{"rope_base": 10000.0, "qk_norm": true, "attn_scale": 0.177, "parallel_block": false, "init": "trunc", "lr": 0.0169, "beta2": 0.99, "grad_clip": 2.0, "z_loss": 0.0001}
Each number is 128 + 24 x the weight over its row's rms, rounded and kept within 0 to 255. Layers, rows and columns count from 0. Numbers have three digits each. The size before them is the row's rms in percent of the matrix's.

# up: layer 4 MLP up, 256x128, rms 0.312, rows 25-41, columns 0-127
# down: layer 4 MLP down (transposed), 256x128, rms 0.296, rows 25-40, columns 0-127
# gate: layer 4 MLP gate, 256x128, rms 0.306, rows 26-41, columns 0-127
up25 094:095143113132181099126103092103097095137135128141146074107158147107093115113165143138126091165162136108132127150150155119129117142144149134094105124087119154164157162144141141158103095140132143091180133118094122116122145166105128121133132149170104141130150111128095178118136180145126142133103103089122109130113161152123129161123157136075127108154105087159116108107109155149100147141125
down25 094:090178140127151129095126166133133140130090116110175110140138143143085127149173146166120082075157132114124126129155116145130114131163105150093099224101165114154139102142133101167099123119116153126159123192144130125105133120124118133157113103130116114088108130096133115115134148126167142119140132113154112132162143146159154120121145114134122152092124158151134116116125101112108103167139
gate26 113:163136134148129141130174125136096115136145123131139158106147113104092127146131112102138129122141168124162072132134119127147121143150164152122132160185156144158139137140113104083094079134118112179101147102140135155149121094144162136165120143112136152143171164096149169106104141125177159099128124170087143104131132106119178127114112130141129137159143130125156119088147107094119134079096
up26 107:087111114118110100140130192152165161107121111092139096091125108110155151148121099110154105131152133135110124112110132120120117116109124096102143118124099166102153103120181130166121123107146129126142118161146084170125155132120122078132120161112095145108124140160127135113126131078115129170104112127196121165136196115144121122106165123125096158101123153147104135166125143160123107128104
down26 099:058142111096143156132126112105092162125066151077110112133102087128099130119093118138118093124134136113095098141104172142111159087120124143134128132146098151113157091141131119160140115136136155148123055135139132127147151126123105134127114115160120157131098136151135113173132175132163130119110146136181101153127125141131158122154136150106119170163102150120095134150121111152129128171156
gate27 093:132169097115148147164159103142096133124120124130153111121153172155135131125114141154164094131142129177162149135143097147169120115147133139129153101155141093122111160072152114099150135143164107113136121131154118107125116125139153149123155110139111127140167159120129103147111119114078177152188112144129173108154123131121184133121141082165100151111124130112132183120146093148114163102103
up27 096:133067151127110080155106117125132115141132114116161129088155125094126119153128149141117185161104182138112153131147134171130133101115116100162146147146127161164104122157103138107131158106149099117131127139148134127150117125121118090101150114140120135100099095108136121145107097128153112135107135117082123098069169108144128123141117163075146119115140145125129147156098177173083159092125
down27 090:150090159127118126119102171121142196123089112154109123106113134096158142124147121128098141105146167137136131185168142127143109093165121133156118142117137117113112152118140125128100141169105141172121118162094091178118121117122111110138133142099187123107088084148158113121125133121147134140136086099168144123134144112120174130129143133118101157140149108142156093109122116159171108127074
gate28 106:117134143117134154137111105158142155136169131159116107122087150200112111105112176111130113132126118162133127149103128122148145147117163150125111102140131149123172133131139128146080142097133130166130158154110136139096125138121152146113127173164071140173141103120107162138144080138102132121170107130076170139161106142104119116106099140094098116108095125127140146093095175094116132106109
up28 106:114076122134151159133124104115158117095145132123131096125100148177117166152089117120096106133129129130130130104125143131130152146142114161123110128099077127122116143077144141143135126122103131125155102158088138142147133143127119115097091146102102080116142132110133106071105117163089136165140080110129140122132118213122155085113153124124082106115144141166169169139130107131158149126138
down28 111:178109133128112118128114136137098091131094129096122140156146141137154132153169076148087148141135175132142143171138090143113121126079118144106139135111143112099093175150124147147140075116115147121128135153127134126107167140098162124102145094119128105109099135161129162129171163184116127144151165149158105133138147106105140174143134107102114137115198153148129119149123135138127141169149
gate29 085:174138132109131140162109148120161087134096125144115147085119140086135132094125151082094123098100131108113183117127097103159112124106106130133106140151169130169130155124123085148102125124152118137115115127142121117128123134141152105101146124186138103162103112129141126112100118121141140119127090119094143083149131126060155139125125085148123143122092161160157131092158092154135150182158
up29 087:155102109108079095146119146138164142116135186146098102159134170116133146167082148128161099124136105157091139083133166123080153134120160125117108086147137109137092157074121119119094130134151116131147085126144112161147165111128150123121110183140141101123109124147097158144158135171111131120122129133149137154131134105121111131146154149140118117156168159165147122099144114121108171147140
down29 090:111129098139143141155149152094145150124150129069105145131110107184103137133139082139106133110122131134163136143194175144097105122172115114132146134146151136123151112088100131124153129133114128116098147130144122119149124092132081138107151149128079172088144139099091107152098102124123159134129128123084154153104092148164088121161112159111140149101128158094090121168120120120122110148105
gate30 102:128116135078121151143181112116075080145149171170122136130129113115110136131132147134112109179123122148111146154119132136114097112078110120120127163067084145193094121075125154168142138120159096121131151137133137099112110093141092112130127117124152144096144144080120110157119135112104139122123160077106116094122101134109116125145127161137129141111125145167109121122174120129164129139138
up30 098:144149178177132131113142131142115126094117144155151126154171155096134151116154144140142105099112106138078138128122107129128076136129135069145156119113136198096081122115160149139159132119097127128167130124128128127146127169125168127127136141139139125102149154073153185156103136115088120100142115148139109119165127064107128140113144121092141143102136129106133120143166111139126100144149
down30 095:100134094117156158109113142129116082103129172122148120155142118122161096129138122162131130127123173105080144096135109135114087119133112162120142132127139127126111108145120114144099138102088117126142101198088124114166097164158150160169130130162155091136136145155118164115123147124164149123156114114111118058143113123158114133127100178137155120165135094140100125162115096158155107111126
gate31 115:140143089152091120114132120114034125124126147129143124129075125117100147117138134139138160093121138123137113128150131079153136130120117121077158164145143145147131143114128119104098144151132080121093126145150153174117109117126071127130166136102158140152154113155126151115163090138134150099105081158118121106105142129088146170103120144145093166167091112111150143131084129135118138127120
up31 104:131143131090141129148206184119149136153142156156107121166119143132142103099124106107151127162126164128125151102123164166136153082127117139123170132128110065154136112121100086149154109127094133153153143132157120126108142102106139139122114152118110109133156111110103141127090160155108158120129131093083130121141105130164136121147134131150106122155177087162121130099079133121165142103160
down31 103:148127160113102148165131163130137174169152131114091074146137168181121077101150101153151120111137150127148142110099144172128113080135115147102117130163129105149132132152085087146119136189115140126120131131123097139137109117091104132168138134129123097100101139124104141135142150142087132125130151123167135122137123118132139099140151101130114105123165089066116133136140109127165150115179
gate32 103:142141130149159099126144111101157169128076200182118152169126117137168143114105111127125160125153124123113103119117165133111108133132139101137107162132123126103115102093126112126167129153108106097120128099128116093109130173107100137117129139114127120073151144120134098094112155120159135109109112121063187099124126145075116088111111115148159118096143152110146105157128123123102114107148
up32 097:089127124135134143134109131108084153110122119096150118140138141132129126117137159108141126121118162123128131127115136108166154117155103147153124067158185164151114136147132097129110156133117101106136121186108091124095128136115097110105156122152116142161116103174111070123102196114096141129135154105138142118153082151138172103110132127143118111149129116113110125090056098115165106113124
down32 098:106099104080093115144174107159146156148140123134116153121087111144107152095083111102169124162161107125103114118109083139149136077121176138104152112137116157120134148126140125101124157111111115176124132093107142162147149116149095126083128132153130127131109118135114106125137115175141197133081098128127129145109109122096104120160131154161184134135117143099152140134140115103128166132145
gate33 107:154151186083132166116125160109118125135109103164155132142083094109138106120097140105108117157107129148114052137114147143160119081139161113138139183140155132135094097123129107092146113122119151175124114144145137180119122106152138090105112141094095109114134123138107162164097153062107140120104107141148088144144145137128141117100141122107136150140145133156149126100116132122123114151135
up33 102:130149085115091120096164113148128141119131165144120141117118121108103127116152151137070126102091126101125112152172091126135124129129134125145183106133186175130061112140163134174111165171124136135103131108107106127142098124125153139091166116143109115122168114127155134126106160106112124168136123120107121100148073125156120129139131168123135176150100104102128136137144124070119125137117
down33 104:138133097116126135111113170154092144108153152152143133121167117101121112086144118133108161101131102138144133115140162133115126132129106116147118143144108114086078119195146089094117120161157083082139114095089136046146119128173110152136110148109122118122145138081167113150121105103137129098116107120097124111131114144154137145153149123076145133154103117132161149141156095115103112142113
gate34 094:097144135127096180150124132150133139150172117134111098142097157159125088112142118143134142146091104134156128145149133137095115121149120101165141166139048150156137133111115160149125118137131111130155114139080141126072148124115095128164131146144116111102065158115069152124113133132127147145120117133083095147160092157150154113148094115145136134138140149143129138147132149138147084101170
up34 096:106119130118166166082149128119102131160111095108149115122101124200132159125114166154145112117121161137135171111113153103119104190127102159157096172161111113149146147124127082130140163152104138133118090162101143149130129095147112139171155107108126143094156120105147141109123111130158134124152132134129162158084153151150127100177165102106129095158136125140130143154148129115137155120147
down34 093:136146120155145165089135119163147094117125100122139123155140085107150147159164124145157139134098098158111171117160117111124101139166107130136134139173102124107115157157124146127116125142156136126112094145099147123133153151102106126197120122143110145110161115120108126117114131176151150116119148106148121148167130155145131143181090146152102107114136077118118123176101188153111118158180
gate35 085:149129123118144130141098090149104142138136127102118155119109155129130099097166087117107134154161143112112099142134150148131136129139107094164154103126124123145137115090109146141128176107161176131068129099104110123163105140106106103097103083130114161138129134129146177171168105130138093135150088100099166107129128096118155134137126126113176117166153173103139102144085147138112123090102
up35 102:133130119152104095151138149094128150127148118158131109109118139173131135116159110121109139125184125154177111119117118138132151101125110111130110122121120129112116163144101106111138135118172105122074097120105132100159175123164097083151136170135149155159093134097098171111159087106142078145131111134137156147137117132118111141132125107098165143126107126107124143093068087116105067107144
down35 103:148107136106087138158164120158159124114140120129141173105116158127141112082108132147159109107164176135173158140118098091125125152154121131129136125115144119101137134118131154092137139134146100094093077110103150122181136131121073134112110147133126153124113137111130110145172129157146114152153120117135133084142165127072103131171126144147110134135079086087153121109081119112126085120138
gate36 107:094159112132144124090149133166097152140102126178140128133137151112146145094092144131126153108103126120089135116143159095157105132153091172113094085143123117130134123120121112161149157123157123143147120135157129146161128108101095150102136124135124097070098163127179124111120176101148104145154118186106135106092116096104157119132117101131122135132153136097132120104047115113141137124106
up36 103:108108121128108114136150092121141151138141100150106143126090127121158142170127131149115135113124098124109112144143135139132136116143130120128145103146103152084145127079145103122145131114153094124152100107150143092110122131091115161140113058120141120159125195110136145112131169129130113167134122157104160154155080056127187100101111108134116165109106169102122130117081105107157116152135
down36 102:136126139162144145093140090144107158155150201152139108131178129126107122143117106128131100158170150118117120177119130126107149110109097118130132135108061150135109103157141064147114161134133149132136164141110130142116104102108092168125118169134126114162154104147127116116084124127159092159115157164140145102135145174112180133159137114129121128138095098128145107138137138131118124168096
gate37 128:109123142123151163144137106172099164122143160134150163150128120118161145137106118185154101103170145109126075084165151146135122099119170104135156152130101125162145085128167144114150146122141083120136120115138107136112092126102096102116118134119105071118143137089130189138134100122113105122091142121117106134114123138119095104131126131143141144080105148134089160168149163120122095142151
up37 109:081111127103130137148168148105135090113122104132135146125161092156169112133159124069121115124105131106093155162136117139123119161171101133150110137142138125105132151113117112128125104128152138133166144134129102147140144079152101162107160114075111122110097112088107106126132138164161105166159133143126153123130131148158161182097130123158109113158107072103151086107148111163091118145124
down37 108:148135188137108133139113103146131173133140159136136152162115151125146117146141118210137119119130160128114086094126130121120116105100140137077149096125120110140145097138162147132179136118136108164100113129144124125133073170108082118125110092138111117142109125122134160123145121125115098113090157129120087114113167117108126135154140165106135165089151164166120162161173154101115114145128
gate38 110:139107144120133164154138098141139180147093152129144152141130133095110146125180118161096103098164137086144147099135131122103091116120154111105149162103140163116138138128172109147147120148141130083138118124117150108094102119102128124132150093096116142128162129080194165120180156114120143139140140129163105150107108134110083098125101094146131143126141175137138147141116136128165131111183
up38 102:124107142112148142159122148122104160139083145102152160163140145143082159121157072133125106133133140090094136141145149137092107126115111158120124144136121147154116133113154109130105112197137108106096142154090161108114116111122114157088170133140090162102130107132127134147171158120148123126131180134161105168107105141131118103186090137135140153158151113136076102159114122133139115130161
down38 095:120152099138150109102137115118137050150148125146115143119109118154154111130090155117110151146102116171151136127086097142163161153139128118139125123153138082129123116121085098112122126076136164144122137128140089124147158134162141121139096164124170129155128140151074088142078120144118145112128052143083171097111127114125114140101135130126109132106102110130142130117101112128093158148102
gate39 105:167111100140092107186143163112127115093125154140111137119123111141139070170161091163110120110125094126125095126123139110134137115148176089146124110160126104129160147133091127142126115100141148123128140132119121147116089111129106083151168143121135102129088143140154105110181109111101133148169137130121175124090101113111159131143130122175107130083078166150128135084140124131092117115119
up39 090:140155136125110165134140156160117132097147125138112128161129129178171144122126078137116107071134140152091156153151112149170146122139175128173138162117144116132135119159119130143150110108155176124117129091166145131120125139133105105160140123144117136093101120096102099101106106094112163141123151141129145101097125123161096073156106117161162098178099149154144133127100135158117148165108
down39 097:103179117113125144108166085108133147163139107125151106121135128146144158176140164101122137131105106105126150093101132108155161136123101124120121162109173078116101102139125133136120146124137122131143176166133120116085117122093189154122118110099083134123103132188092163142125157139121133122141134133137073135097120117115160120131149143123084143158115114124113091126128159084163124171140
gate40 108:145109131123141133163116084117141162152127098115121122130159170159122134147112143128144120122152139153151136102076095093117099116083132106096140093128141126103136125091181155140163125117139118086144154135143115159117147127112160136128144124140123087137153123074126147131183122105140126136170095133136124147144160132104063152109109107132130130046130110083161129150138115095152148143142
up40 098:064147116113137181145126103100120142127131093129134075144106137173085089131140141122129098096168089114124138121132107137141103126118106118112100093128094145114156114134117118138099094105092166145148137162110141153085145122148176113109068139130127135098143145127088174125157116108105114153129108108136110128149156119097153105116140133112115137122124155132129161128077144071169128114135
down40 094:173110160108148158182135142073130104102132103129079144103122132086126137117125130098135133177141130122112087147166114131149147139101136108151117128118082134109136083111157129102133110075148116130103147123168122118124081153116151138128128109152151115112093100089144130135137151124068129142133134112135119100118114082165118184132161124145152121109107179129149128093111108111096124133154
gate41 097:171121151155107157140113143119114142109094140141109149160153129098100126091135127131118202109117120150143149118130110140114137123137101101179110131120152113149140111105147140096154125141101167111101100185140142123147136121131150124116155133135123154094140131140105117097101099121116147094106144154128135117072113134107123078098132097185127086099089148151120124114151071133090156098088
up41 080:122119185141183124158140120122159124088129113147153128097094114162162111129133115179100141111103124121106115133138160135130100174147143159130105107098145145133151145099124128114150098132120157104129088171119133114106173158165142152126107159112134158192107117115095121166126168147137132128139159142175095138130140154141156129132087133140168122118143118102105188117144128121111169143131